Each number is 128 + 24 x the weight over its row's rms, rounded and kept within 0 to 255. Layers, rows and columns count from 0. Numbers have three digits each. The size before them is the row's rms in percent of the matrix's.

# layer 7 MLP up, 768x192, rms 0.115, rows 301-373, columns 96-191
029:160126145146142147162148135107123122117112172128098127138169122124113101129099147129154132109128132128134108125127140173143118114098114139124128124126149105073160098104140118073173092116091122142149115088161155158130110100156164125141093158147081117097131142133098107136126194135140149124
115:130163111129123161165133095072123127143109146105102127139125116088155171162142133116110087108141107109086116101132125153162143150100144165144101188147117100156122099136167163119110095155105150111123135092119143170117111036150112097114127136122117099154125121145133156112107143159139117139
033:141134160149179128146161106123133125094125158143121130137113123091123130134105146125174116116149100108119080129109137151155124080119143145148129122129153143105163110090104108104158132152122086161146130098154104141150135087133144148117117159106108134126149142122109153140161155129133135122
116:106142122147103118174140141100118095170137158118108114139166126136119126119109167123172138151091113109100111149117152157159089126095137134178114113124104146127140083145138146125126121105111150137152095072113133154130109110156139117080118147146093108107113131122118136127134155142108156089
121:113102111140120145155182150113133146099143128136089105135175135132108123139150124141131130158153129094140084126161089148109157138065135154119143175173139148132137110123131112106140161138114106148125146135114140124153123108124127103115113143121120105074127129169119080130163149126123138101
145:162141110101158106116150088125094103132105090173124151133146161086171103112127095172166137119088112085096094118112112184147141148114107123116125116118135166092138099125112140082130116157115135174120111074131154124122131107156150128105109167148140135160155125111145124165111131121149146124
117:167111176124173167096160153131157148097132112108114082155147116118110098158121100193159135075109132136112084144160137117122127115121119141152102120183110096139132153093149111099132111119092127158131112117162145139111133108129115121129112172125123146090095171156107125147170140152145143107
032:142141159162138184166142117136130122111121135128140122156139140109128114154102159155135116125127127117105124104124101164146142077085097141123139148142137157094167114100113109088152099127093120151148106120103154156105087115147159152133103155120101119148153116138134141136143154119116122126
025:137116115171147128151145143147110141096132128116097125119130148112101138154124166141157112108117097133154108095099121163133173113115117157144140129164130107091161117117158119089162105134084121156161108079143127142101115102139133138091089151090139134099144127155107150141159149141078117138
111:118105119142124159152124116138101159150139167106151101126131162091143106166111136149152138108135135098141140167135077152143109142136076164155088167131173125102159091098080132095133143132101161158136159120113188117143097094131180158122103163114112132171171138126157148157125147138086070122
043:134116133184164136148159113094151130113101154165082137147131143100092127151109159138145135092138128096118154108109137151120144093103116148143119145141178150103178126130100125098131136148108150171174121105158139160104112135184178178152107139131133115115134135112111136101153160151131124141
025:155128109134179087142139098108131133116086140127123122133149105102131125152137154150143095120145107111131132120138108154152152153093131169122116159134170145067136101109143108084170083162136102131142116108161150150137105099156172113137103176111111106114159141156111163154150147168108116106
134:161099173153145168139107125126112099147141115149099145118113122098142099141155141148103112143131158107102128095155154190143136109112121164133117209151146166111139117123127115114099146096138103134164128158127150149148124108129118149118100149088131112101117129151103139106107110149109131105
138:177141122143154110126124149098102105144113170173124149105154125111117118163133133138115114101150164130131086135132140164122127112117145135141128145110108089147210150078098100111115098154112132138148153072119154142127127098140120153139116149123132131121130164089096163140108129116098144111
131:137130119164145141145174137142120128111123134155136123140178148111119132127127133151131099085158133139129105149134112114163118123155113133094075157173154143132138138137140189118157154144122142162122120138153081182159120088197104137149122133124102119129095115110104119155142168142106108099
112:177125142129151128138113115104084142140145105120140140137121118125148119168152142123138145081098112110134084155093089149136142138125103135156076138116167160110128078102125142140122122147068109195126130113140163183139150109181135133105108125092151141087121134086117100123130117144119088107
118:135099149156122114129167145143139151094124146135112142127138094135141136120081144207129135117135110103113099120090138159141132089130138129149121142129119124105122123090112124150132143134107120193112126132146139105170118120133127111125107114120110107098137142154073093175166182105137170122
123:103107115137118115178125092137120132135156124105108120163114112122141120117156160122147092138102133144109105160120127141130143124084134158148108139130148167114141105138149125108115147108060125137151116137165103145111139136126130088122129169142096091096117115150124120144128146139105143131
121:153163136150161120125154098155127135138082104110135161131152159151151168127149113143148147113143142139156058157130111126117130116115134124114151143121104124161130081106102111105137133152121095138137145163143106146149123072123145086131103118136165118135154115097125088117139138129118117109
118:152113171143125148133123141122106082096129160189090161107147138090165148143106180167143118115170113129158106134086094119116154129105099155094139175114101125125116109143127147105130113127108133146159135155124134158170127114135132129117117140118089160147140107110136149152142155092120143117
127:149123088125150152145131106118125148142127126103146126097127116080146136139132187148141156111102140135141114129099116155128142086105096122134070160106129146136129132142124096097153130149143080146151143119148128094145114116153153097128121147125129104069142112078112095121148155163123139165
111:173093142137168111133173126120123122158112145131103151144128107120092094118123133134121111119200152119106132125146162146156098117142108108100114122170107124076160135161153147115170157140134126158142112144120141138158110135159143118110115131154141088134105139171098093131110120108098115099
099:122138119139132130128145098098125169123142173161110126097145165120148145152168139114167094146132187139112118116120118109125122151119147127142156117128145150132130165140126088114097110152121155098166120105134161155173118065104112157123097125141089130138169136109146112135139127129150138104
122:143141123124111108129149142096110153170078119119086105117157135104133105086101132128124123126148107111110095128082096171116126106101117136193105160102129124113125110119157164125097078114154119126101156142096121162109134117162143100111128119090107132086127166083121143098123169145085103103
122:161134148137129111109186116153120118088091147125143128106156135152118132127129139188132134107111122140160127154129132133133134137110107133134151114157108180130124149148150158109137103116126119184116160145170136139146121108159120167104081130132099121124139119119079137098134135097160106096
102:148136159134138139109121134160136137093114117115111143126131142096113104145104117134115153103168181105155125096132156102168186103137130158123127137145134104090126101079122133089130110115089179153137126118158114135121115099171149147167136143084088142117156122151111128174123129130128139186
136:170104117172118103153106136116090141146135152172120144169106150145134142114105133141149115123124147139111131127081156136158133114069103152132174146149100132076153107112122125123166101137095136146129132134102159132144101140149131111107108154102142130116109152131103138105136150120109081094
109:149090117141160137096115137132147123107109106166099185137113135118094136156126112167164106144100102122135079105128104203127148138124141142120130125105122123144201120111127113132124127140139108152105142120092155127153134139113148107104092154132103099106160137154124156118173127095131116105
019:161116156118125122163163121101151110104110130137098152141129149082133108124089156156150093125141123108113101122131103157126168122107106157158104155171156132124174104098100106100122124168131092156138076119138150133123113095106144156103104126113121129102143134118130149116153157129128088119
133:155105106123149104103163132113103092113106138129138133123135121112118118116170122115170121143138125128195111133127115145119161138139112158144167125096135131134137111087096092105121146128113149152115111091108152158176127101138177177168108142150117094143142179126143135145106107119160161149
126:127137121089121149119140146109121170129136145119091142119128173107159128173132114131143118130125091122134137130126127144106129149118092154160156148154153131149138117132162093108173110129105139128154105115125126111149157088110119157112121157099132067124106156130107117113127111119121113118
090:110165166136156115142124114112105123118097132120133094126164128142160123154152103131148073134135129155102125140128129132097129133125150111161110129143167136136160114173143128117082097130117135136138099114141125132107109137149147137153125152117145115081119149114140115174123145151135115149
025:139150138113127143146155134120161138113112112127092103149163154076104097163112146160142104119135084101140138110120107195126106094088102145146100134147130130108164097130120059094118076157118106174135114102146147147128137104145131129102090145123108124104142151125106144133153161129121100136
134:112067124095091139166148128133160185115138131151125075184099149147138095137124158159126106119154102140147120127128129128114090146093114141165098160133123146129190125137156164121111142117093146191107093154133135133137126132160130135113091137114087105109113125111096121117155162108097113131
125:171125115135143155124099123112066125096107111134143115149159144139113113124104126156123100169129109097068143144135125141124154109124087154180102146181149155089114150132115098102144108148107117123136115101146126174127099104153145152125144130133102115112146179088128132133177092148111108107
120:137134116137124127112120088153083134136136180113139090136174171151162129117135152131114168126164166080121107105075097150121147135110104180099132141113111101093136118099116125118127095162128111140120109098124149163125146115130137119103127138097129122130155114100119184134130149132116123101
108:188151143153132136116160125127122090136088127112102151106145168105144115124119134147123122095160158090158142138129090108142122110127100144107115125124129109115115093134103103116093133123096108190166116114122117141125141098170138131156109129125140163129104131108134153143120153145132101086
107:137118161120128104096154147157087136141086120120109127115101125131116113118156179129125148121125139164189092118153096124137110138152095125110145125085162122121162161122100153119148140150103156124138116119159117123173094123117147132158104146103093129146143096122137168145147160093120158145
110:132137142115167153143157117136089157128125120102110084124127135117132118113156160099104118131165138117150105059136093166140147094133137137142133127151169113095161154137161163132171139137125171129129147118128125132151140143145123101116101138100120139115112132114095173139125152124078083088
117:142116134082125103184141154102090138162168130153109116158127118105073098118125136133102152172134136102165119132132142162180100151125122169072107116102176130074150110109135151115133152130136123160134139099108164131166104145166127122156113147098126077142084136136106157137131153095140155096
122:153134148139148119143144150133168138150116112135136117108115132110143100101108120130142122095098158155156132162131136144109149081106138170147139160096114113137121111172145103086148066172163103113178110087119079119137095081117136120105106154138140160078132132122126135118152110145119106121
024:129090120117146133164146112127143152125133129117090117152138141098120139124146163160127138142149113122129142106151118153134160123131140178142136155163125131132145137137118075146139131160099139147132117125115160137124107122154175151102111146131136123117145159152088125117151174112119119151
111:125103150128110125149114140140147131156148124180124126160173126109153146169124111119138121147099105109116132140095099137107108157126093137130108113122118120117162114152143086086168122112122128116178123094107161124132134175142190132126124150127099124131140181132131135135124122118142044129
025:144110153144148121160117130114125128110128123120118107124107127110144164156130137148155111115128118108132131132109120143131145093081118188139099151126117137103163080115116134101158117154099112160158117097128165164117114083128157120125104171142098124114148130103134148121121144138125105143
106:149125125144126125129108095158091092147146129112179141151112173108126098164134163118146139112143145157171132126137069148150109160136093122104151139110188121093150101107047086119096126172110180142162146081096178133141106127138129110135115095136112112123116140110109155109137151112125134111
028:135139128124136113156148105135145167123100167127107133123134138108113116166127130168164096098135109109134096112127121170120142122115123142130067125131140130102168087113120145095136096151103103138132112101133116136164120122134156140133090160116097122114147146122129150128152143174131088101
138:144127132141149085163130089150096142135083125170158157125195128115138165154140108125155105095149139130120125144097124164168191093067149163125146150099114170142155099142091126107140135123120111130124118065127136156118081060162133120118102122126118101110134117115097164134125140136135139056
119:110151130127112082133141107122115130144113112123081122175107120110101141150127187129164131117132156092117134123103135140161142141110094135120141168128132148152148105143142140094093112118092135128161128078148134156128155117124106171160123143138124082134108129114101117098141144140135143073
108:121131139131127105142160112105156137086129188133119175124084090110126122172121143111161129135125111129111141124138166134114136116113142104158115105137147119140137106117127136113126152126124135103147122094190132105131128094123153149170131121150103142098182077137098116134150129163147117158
130:151115100096161124130168115125098153141114130163095146118131148069131114119128157139119108085154153117116099110142099131120124151137122157104098133115142137101131099133111151089159116155089147147088112148157096186128139128166129124138114139128152118125102138132109113115150133190132135112
031:139134138154116153116157117124151130107118179115110120119140153109150120119128129136155144126160107110142136096153089163150116115115123135129107098132126125122152112109091130093145102118082102167125108116116139156171113101143139117123097127153089095134148120113108109170159164130107127112
109:144120114118120119134150150131131134160099112151103128111164156109144113127120162145120169110156159142092114168085084140112147123133123147100115149134132184147126124101113129102146143111105080159134117128088134106157113098116115130136121129114146102126126149118104136103139118162095137070
024:140115135142146135146162107121134124154113135131115100153156102067141110156132145146173120115134117103132124097102099146139147109114116150102147157116150146083157103121128077113136119134084110147168089105167156132135125104157179136108098148139088112105136133128101119106149146137098135127
114:138105112131154125167117163152123141141110120156141129121123141112126107137137142135119121082162133119124148164098128124125092045104072130171098146155136121106146126098153131072192136139092160166139142128111130166100135133131142134161112159135125117110156171113144114151105131150105132142
114:160104116130158087128104107175084130128066133157095146108099134152126144131128112182178099126160137098138096137136153172125159135140124190115149175134145143160123099106125114118169140144136108123143106119113121113170122141105145142163107139079125123099135161116117155112153098116133117106
093:168087130190118099113141130114109099120098152133075118114159168155113129112140130148120137107166118115075119108126084102126105093074085152098133123160139168100131136099136131123161141147088095154128117081139139147170123121119138156100114185146105170189121118118103104105126125114150119121
025:165096150123132108123152134093136165121109130135135105150114174128144127136123134143171124102147106103156115120092091162153176134113132165157133129118152122099165125136111127110121132155096119152124111112126119183130139112147122134129098164097148127094157127107103143157133158158145099139
125:162097138090108164160108107104106162161131114116130104168125136092128133129123128173173158099143105079125096118110113122125132145125097151154110121146137141130168118109126140135126129123094128184104117121150205146132107145186132131154103165110095128117156083107146112111117125121115098149
111:108132147092102148117169122119162138131159138128104138161136159117137125204139129152139133127125111094167128070123133151135125139122149136112105107146143106137206102124114109117140098140103134140124134092142144157147145155147150169135064140155133144128109155120140139143153147171171117135
065:128130129150156134152155120110102109093084134120122133097176112104141118119134124122185095143164080081102086123125111166139156136066130113134115187104126150094149127104101157115118072122128104101157113146131147178116074082166113122121128144144145136128150139105148122149122145130127111118
123:142160159149132137129131097150103124117105144155091116155130146146137122154137167152121124083148099137129135143101104115148130089129094143103136130130128116091168118098120163122116140130119107163126107121134130165181101077134158152155093165097137145132166130112096166139140120139106129120
101:131168131107138084146113100113131100141077116180126149138161144078114096141105138145144137110188160151177148094098135134126101084125129127118117120150116150140101096098134142124124117137101138152169132092150164123119117134106138176120105144149108158112096136158084126134145156142098110128
112:136118161129184153117135106144152085169104094132106139131161140138080135177104177118128121108102087150129145121105096136133126113130137109135130168143110122064148104133084131121144122127125172176149135137175163105132098077125170069106131127143121104157143169159136140106151136158137126068
103:126145119165148097123119104139088154167126144171149134118115128133147149168153136140125136106127109090128102126136073145114127125137134118118122153097135090076131138131154161109139142173111180159152128094148118126147115124116191131136059132175082141141114113137108120170158101103119128151
120:154158120088167135137123109114095165144119156108117142098091111110104149132129140138157125122149135149130089166083087122154167080120112181139110183107121125108121135111114145112122079109131092131126118132140104155115117112185188114166120186106140176101153112123154144109127147150116087129
110:171100144137138121175129138127112128121146154128117153131126124148116173116146120125141119132151123100131125125108086143142155146100144177112138122119105136118150135136096089119186127115024142173156155127104131140111092115139117129114130134101112106140103160119097144122091122161139126131
132:174089175147122150124169149143131088127131154136106099159134171105095079124110137183110136076156093134165147143101090156123120122130100111146109153147145154107141114158128094140131146127152115175132134134129166107146100112159135160125089123102139145137153106119110123107135118146107126112
025:131144145135153133181164123139121134100117129115112116169126125101140130117130172136167114103124132127120114120149094166138130130105118156149113137147139171104158110106163124110176090118089110144151113116134129129121096102146147144125101130129096123076141166143122158126149127164146105121
122:149083142154100175119130142138155123117152148113094163183110155090107127176121141159145134091121130094124140102138153143143168076085144150155139116164108135134143114102091107098139110115115152139155126122157171107104131121155129154116115143104117111085136161151090150120144112119121114104
124:113127143156117127133138084137167107112150076147133134122137162101118119152126120143162117096124108126101136142140146121124113145142081173134130141112139126093151121096116138069102113169125079150125157162151130167128145083093135127135127138100144123095117133073111107132178163167148102102
126:137141108122160150123133097089137178122098117133090109136124143097124091112130104113139108112123093111117118165154168127103127113126142151172107128120101133178176092148107122101159087109087107140129127096131112150105142088142129127118121197104125132131125134133102151109125124146116135133
027:157116138092148128159105122101110103114117119155096122171119144135108130138113138148151111101133137092119090104097100141159163115094098165139126162130153129095161099153127117061136114149071118134145114066151117170140104101144129141104109148112105109071168141126106151117149158158116103133
103:141125137191115155164134094138110114147139162155124157110106144124129089138157156132148139132111099094094119173098096133106132146153078148150145134118139149146192123093117150062151132121093142148161100107150140105137116150125151170113114135083145064101147158129134136105132140157146148085
# layer 7 MLP down (transposed), 768x192, rms 0.112, rows 301-372, columns 96-191
027:097163151100134091147151097132151134075111136168052096128140154140081110107108196166116114137176125131151145132115172132176123119151135151111143087148103139108112147120109128167168151149107147121121077116156113137105140154127141131133110145127094136075128125150132097078173133119125125129
117:161198085145173126129101156127139148151114102145114124094115115127160136127146095174095139095115136085161162132137096087157123122116142113112145137179116152120064140110115112133078131106118151148107101132144127131078136154113122137186130164131121117154083114143101168138112105150130164109
031:131147166113140120118157109172090133122108120141130150086113111100133120161122114146124154125098119169129125156115141141150170141138114115151130122101151121106085143136103110170096151109157125113168102136122163069121135148133146161099108125135128126160124105085138093099106141086127106138
120:124108156073123191129115134122086103141134097158149103132127109108126108139120128179105131104120142119127154159098118163127148128143112099141140154137106116077117131120115123146144111104090154116102129152098110110151147157196151114163101153112147109136078110129122111152099122088160151133
121:130146141098117133148090125093118127141144159126113141131124105089124167152145102158098139141136125141173147079116120124173136202139126120137111142117149096134112120094138044160131127120131127152112114153133102168154130137150124126097135135129127153164110099158120142188133134113123130120
139:125115165141137143098145107143124122180133163149133107071162137169150136101092088116064112096162125130113153135138108112167122144131142097105134165138138127103173116153173088076136129107170134112128145136073166152132119148121136083137116132145129113132142085154116155112118106165124118130
120:168129140113148111175104097140163132124109145144144110154097123089142182130138090136140116147131085129136150134134152098118096138137099124143166083103140099116144142072127123158115127136142152132150148097105116148130132162106104114171129140124145119129118194131156169138125117135148167129
028:084112125104105104100167131176127090151114111137131168148154104115094107123095115125136158128123125127132130142114132131145098076172118094117111153135150135133098173120152158174165124116103161169142131160119129122167172125120147125124093095111146169153123134103139111166108122104089130101
024:131097161121116128118145114108142166114167124136132093139128151139105145127129151112117141114155141106174101116147095154105112114117139115094113161153127096121124116080137136169131137158085181111123150122132173155152135085138114164138161101114060113152138176120122141144107136109107093070
117:106160164165135138121082122128132138075144145101139120133116140098153109121124121112133131123084119119158171142122131112142114147157138114120139140141105087163142098124126111139106118134144139148094130170074100070126131140110109156075181114146181143138139130105130135117100141137129136119
042:068122157116141108098139132188103168137128112114175087112140100142130211143110109099109158150136129125131125137199142111145109161124175119140143118127124125124166159186117096118141111160108135121117129137146115157157145115152119130121170128143092116175083118170100136119156105123143135139
023:154137093135086143104148145122171103140101123121099139143141150092165134085146117131093111170139091081098168123154180142113122110121141106128116098129109134151114115118148166098151124099163130121164089128124131102131172135106083153118164108110148109101122166161108137124120097096120117106
132:150079124147132148090120117131122123149137124090185092151115128146140127122137169146118110130122146153109136117163119156131097144110140081133162138121151108140137129151174135130105135082169140140116130142095085158113145151178157096131118114138170134170149113146167099143092133123139101124
128:111133163089107131080134101132141118146128158133112112079171123141135135135085116130122140124101139170161119132098142126137140107121122129139110148150129142127082096100108152162141156112123184097115130125091130177130135133118119135079114165153140123122145108128137137105119143123167158126
127:153152133156159198118144173139099166134128118108174129126104102106136133124144164154137137153116141112102090160145084140133142122121155119133174125132164136101106124137138137192170119094143156108130102136126128100126124140117137094133121124110106094123145120116118106113119123126103096118
111:133076116116100170160150125128145113153146110112101082143076138120139115125154118166111093166150126135106121149141164128149113140123133121125211152121168128074129137132148144150130158135104134139146117126146125130127072125096145123115134153100133147188137157134162143118108125123113172140
118:105133107155123138099147126136133157111102142122125147147176137131187100128170161133145090131134140086116173154143128105103144140113135134140144138156147105159110118119139093089142112110150097109104144120139091138122140131103138154113120116071161098127127141137129127141153153152111130112
123:140144154093107116129131127114181120158115099170124141124133153159137104107114109152156145116103126153140079136133115104149142163127135107130137139124110096098193142082103140166138112149149138154121139159145081152121111128207095114128146113117121121088095202127126147163140105127107151100
121:129135144121141114153147167101141138114077120150121138155108131091158112104113120123126159121148162094138152149161119142161090178153118123102128111150116116162147137153104101097148141155105114101111165121150131169143118126148085150152128108132147129117125158131143149164139096169112116099
118:107125114114073119146136159108122124150133075116123178137153151156122093147136116114113135090090126143150134145151108093116154143142132120100107117116168099134116124084136126119120153137105103111118102142135138139096149111108119098111151126106178123126156142089169131157147164138107116122
127:102123162112106182110140105075099137135142119157127124102137129114173117165154149083151106149117129119075105126150189144129125102135121107117091111149108125132098165148131133165118132092152132088091107158099125116149131147133097154140119160113140146115119113154091123119128126125149119139
116:152083122133176167126139113136120169133131129124145136100126090118170128162114134095139145170122121077131111107147130139174101132125110133112131113131110182145154141126130098182112100150147167122097134099182150142130099127154151150120114135111127144122112155160104126164134142164092128111
110:159142131144118117140127138132135134136114109123150115159124138109101134150167149078127114149156097121134155149143121095118119117141131109110110102160163125140122131139156153079091105132151102094120130115159139139135121127114121113119125148199111146098150134133190090137096128119150130143
122:145114124103095142132100163130113141123146124093126122092181142122134109122140123113104130127108147128131124118098121119092138141150111136119130103137130128135144105093143107059119120119093119127141151147111169129099090111107181100132209116120135123169122129131106138152121099120143188156
120:110144121127116130099133123129100123167127092125135104129118123112134113129147141123123123139121149158167123141112120132134140117083126080126080143140166119107161146129172107115102135107171141117147077159119109140105118103112156104175130119130137089166142129112169128112136106125062136149
103:141090099144075102147140150141145133079116178144137102158181155110110125122134113104125093120127127132101094135165136124091080122139137139151137092126158087138120119084139091134150111134116126079132142122153128112088115129111093160147143123112126136138167143143124120135134160105139141137
133:089155129122119118141152144104126140169161132145121104131130121112177143157112108100131145145080078101138195136089133092133156102124134117128089162160126112149145089126105133118132119128176168109153167125134149136120111102182111141100110112159112126108099163124100149138152126122179138154
116:145156112098130102080133128166154181126124155055123084097145146124142186117179104146079160116113120128128136153147120071168113175126107118130130093109099143108127119134146125123122130104071119094147090132111131100133151126145137168155115130153139098134104106132142140180147119105112103147
008:103177154111141129107086138137102119149169092112148134166135148130146169115158127086126110163127164121120116135076129109133135144135126141086121104127130145128101128138145131177133135149158107116116112110103115124095110126119138083119135144104105135117095125156174147091114102134130127103
132:161149066124118106141115119127145173139107118115076163103154174100119183134135138132141108173120116151112137141127156178164149183101114137096187121155130088125105131104127128081130135152137148085101157135137145073099152112133134114148137102105150110138145117141102111112140122122125126105
125:121104088099071129123148144121154152133100137135104101121119129092148115126129128066167126147161124118069157117165138105083125120129113120137090142099097146134151133111098128130134133138130119152142153142151098115135095133127164146157163131164129122174139152111187110139120078124103114138
094:108127147135169166122148142135110113126151149121134146174095149075136154162120097100119144141127117151076131121162119142111145130128160134095100113135164143166147144089146098146140136126128127141140133123107149130127111094130120093099129097152136173166122103134123098167088064127103116087
022:117145091143098145093156111145124144153134131101144098140102140110187184125136132116144160161104113117129116176148100098093129162138107166098149144122114076138107091060139161121153129114114190120110119103098134131125139104116156117111125099078113118122118125134120138156117155135096125138
124:155180123153112085118116143124111145120139097126157117117092146102117137134133133116122176120115129151158086131104117097113136157182108120142135128149127151140111128103113120123110087139129142111086160105108125137159169108131178141137143134128080157157090128132114166161164129134090105131
127:127091154118093130142144140107104140130123142172120131130124141168109105133162081040118122186110086128118112120135149070133108092098136121147124157130131090159135159147125133116148137110155114122174120107097133164121143096115128158132148105152117136108148149092135120159121082119128125093
118:102158172144118119139099150129129107166143144123115118130084139148071123151118098134087185116167114138091167142081124126099120127127119129121116128130129054120136140110121118134136161120127131139135150118136112167174152123090119155131157137164137125127140164110130185135144085134149122131
115:111143177116138140102098134125095183120144118070168115120128120120138159127129088176128126105132095113168141142120156050139122130101120103137120113141147137089146117129108159141090140105141093144181140165151103130111144093133148133130068142122165145151127153150155113151121124125121145129
109:122144139132115146089148208107142168146071091117145092110141085133129122093155164140088135052113152154101098107120151088124114166124112128133116122109137116127124150154144121150149132139112138126098075156121118103118089157110125109177129156141090133131121099084108097129118144104099178116
106:108178143117132122090142095135119155116085109131151126116118121155130126109156110105111177113128106133128143162137171121159130167080144134103122147086171099153154107131127159078163111123083124131121097147080130151157131114140112112137099134116137172104116093141130116151111136129120125120
123:105102144135125132136133084125140160120134166131120150144145110103162119124140153128138172154133119114115165114112163167134122117132157113142124146140146087093151116156132103107133151111144160119139120117128108129082097130162162155182136114122164138097105156108098103131129098101124137124
124:132115143115135116144134128167145145135133111073134101116129140137122142145124126164096107078113117122168093114153119079134113136111098144140172093142111141137158143153129125122121135116114129172140154167107159106153139130117124122144116117156097138095124094083118132093106112120157098137
019:105120124152144113101112133111109117152109151123145122092122099160083130122164121167155104140119153113137118121100143088161164143114166152089126147054076111139096136120141131147166163128111154114145127091110147093119109112086114120164154133172078147134103123120155136099175152109137134113
113:120093134119131095156109131160114120085137095121157113140122134136149106168139126101129122140181165150105080139159156145123113080138151144127131099097102094094129134077103137160107175162144134158130136122146109125090148137178100144099131129102148155122131126161107131135131155108126130109
021:128167151107123125159090141115135108133147118129110140126138116152096056109104125152124131130125108117131099103077144108132085137151123107161159117107148124142155129128100147101129156125120098139149137102099155119114110151075126130122116171135093146104054128131117141132131142057127173108
108:136130134135139106152113151140189142092154118141143160126099148187100122098128150084161128180181121132081142180132125080100173147132104121116097121135102125146133118181142140134113138169159155119150155092107090177117130159106134112114174106142149088166132097111115119084102110099125136123
027:139123152108155131174148109116123118088157138145166083103128132107105158144153157129070112114105149144133120112103151140151110136144113122107153145140089110073114171113103123092097106162161118147115100123157115149155153123149117095157087118147127132141106139140113112160087129113092130125
139:129123100138113141131143131102153109122076143134120115125145125091114127119142131059159129116121101084117144110127106132093140131152095138159097135085111114108129103119108119142123147124158171103156159121118161097105167103131106124132122143128175168124162128158145126160138161146147144169
126:112110163122150141097138109164161139140108113130121129134146141176139157159129157180137139118166106100130138162138144074112115150105118121131138166115124145141093175121090105135142149151155094108077067113105120131116139139082132128150103135133106109109125115170101125134117123126114094128
107:143142129113111168119117139128143097138160110078154168082175137123084134098135125144121133121179157144104107169132128084146138110108136158099127148145116165129099148144154141152161132138131147149124118132114123160116133144082106120145081127113125113154119131139128146122081129137119159149
127:157131166109133124122133110154141159115155107086148129128123114116143132124092141149143128130095134125083139142091129157123128101168146156148106110143092090152095124119097103134155097154150145129131144145119080158161143124136133111128151091123147121110097112186107130096175120109146130142
031:159121154128093129104144146098145094159111142149100113109186131095114164147119099101159136143139147135150121146132131130088163135140091161094134109089088129101107111121104126131116118157138108142098120132147117170084117139161100097155136078131172146105160159122146106090112101130126149105
115:140186137074135080147120115125127096155119126129111122129075100129123133112101136089124142108151112162104116114109125137133136100124122143122107158119173092134180118167158141126155107132156134120061096115146169113132120167123093112142151137153147118165123164155121154107135082137123123121
018:151172096094094103098162163154110101120138085097095082150159152152118153120095145077133112158106132151143162151101066141129173176171103128131123169135134131140130115137097093133137130118101137142098144145116145140148139135125105144120144146083140123145148173120165129125144179131106095119
118:124083121115136107140145132152146140104088179138092131123141143125153127100126097114139124091129132137138131100116108088140131074136147153072128138144115125088137164158156108153152149129107140100176110141110093166106127149108119168124156152082147125128117117141143120103136111111119108111
118:122151096105116153128112162147152132128137102137117133129130141129132117121130141087083112097113120135130169157164137142117126141119193128156097145174134132105160129200141134148153188171174100088119144124131107158132150129138117165119088113097142101093152144110149134134128128167165091106
098:098148142126094112094145096151124141152116181082139180136100126148106143116113104101110130131169084110116138098151126173101120125117126127106125138122082135170148117134139139140138150119126108103163154103131095161156124078089094137107172108148135171115123126144142135136112143114146137108
022:159136078137128121131128146147119101126127151135100151147130108106117105143113131147108130135156130102132100125150121151142141093127173079121107164168132073130148104109119076123135163117093136137138156089143162131109127103161135129129128133147142103145111064159120118121131112108113085098
125:176134121154135121120129129092147169123112090135133160126110128123119133115150130148146153118128113142152130119113141090137144084127153115122115144172119127123120150109107106153110137141146151113074128132124134079147128112123114117115099106098146101142115110107126105092142146128148146061
114:112114168132089116102101125103166150159144172105142135144127139147129162142146106151123114142127165129133149150120188149132145113109161120130108103144106158155128131117109143114090124113122116115159096133140139156117158137136114105155101118133155110099119123136220121144132124155140110125
057:109124118152123094103149154112103184120115125120127120137152116134162126110129116096139126127149088116157073149121155143116160118158086106139111135157156147129162120110113033120105147107117091096164137131110138154144118107144128158137166115109125118117170169093131090115136110144118141119
119:150117086127157133134126163165126105096132114137129117112106133131117135098104114133151142148163102165103105120153107087095093140136158130153143107146106122164120141160139172071147113143145188103127134161123116104119146157073116154122110122148129176127112102136117112093136149126175114139
105:089135145126139167117154187117144141109113092128136140148108125147109106126130124116130134152136148183107120133174105131106113161110126127121156128133141163116135144152136142126113111141158126112106102121118129096107108135111115140151148118146137097160112109133113070120075146094102145081
113:112126118165138118110122122147145145171128121118148092160114133110100139092175137116127137104115135084138132126164116088104101091158115107133131146115093141117134119124126181078119123119111141158149122106110116137109132105099115144180140135143116117165134151117154167131116117114139125144
114:106187140137146109100130140133137113129135125128141151094141128104185139130144121105145134147159111139155126123144086131091131135129138100107172154125125133112091097170145152133160095122139140131122124157167120106124134146053104099093121122119094181137130119116107138128158124135153115114
119:149142146129124089132153147131128109106074146114145151099104129114113151153112093111121147108107147111149187174160106087139131166144128086146110175101143143160131126098121126139141118107130125122108120152103187160112124136115143133121155136119147151113155111142091157138144101104112106119
114:134097126149143100115125148110129117127117123159121090098174126108124129122136100094161131162097097117136130154153154109125119155144089156121122116113131100159147195143144191153119160115123130124155119132119117106121177137090110126143153147130118076113112162121138114135152094143143120140
128:137125099158127126104130140135140103162129134135121136125098142115125124099113131112132134168128125132103131100098147117035143120169157145106136096090147116130142137103159143085146131126140138141149100111113141113104108143108141126141124124138113141156132140169155136135061152157151140122
020:153083132158123082136146084117094127175082161132160139111111140173191094136143099119116137104136176156108131148149129090129138106138140087144157146117130122141116141105128164126157112158136118122166154118095138149119133112175124173130113149135146094139124102086094108119119154089101130135
112:143156125178097109127113115128136138111166120154101100129128125119156085164113139133128132164138099146146087076093148116142081132115105117132127165136121130142142128123163105135104117140150125130104094142142150089142146100142124125107147174117141141137148140120131136120127148127124119141
126:137170202136120151130105185140122127088163102110130145133105119141071099128148127152139136122132110142120059134090140169138135158121122147121147147105108105120126089129115096128156153123104070108107149126094110144128141127137092127144096119125136162134136131091167170150142125137136093112
123:169125144110161167138133157131111112158163100108138121153083106103137179154116108121116145142138145111116150104134141142135168146138128087160159137101165117169178125156133111155101088113094129148128107126118113128120113140105108187136139125099129112159108121106089162158106119093137122097
025:119124128129123144120141167142150147062138093148135113068131134123176142140141087137149089115107114152129145097165163122159139153156124125143204095096138136116122168135176110137153119141149151122100108115125104121126155185115108150120107112137118150136139106094125117135116139120141151162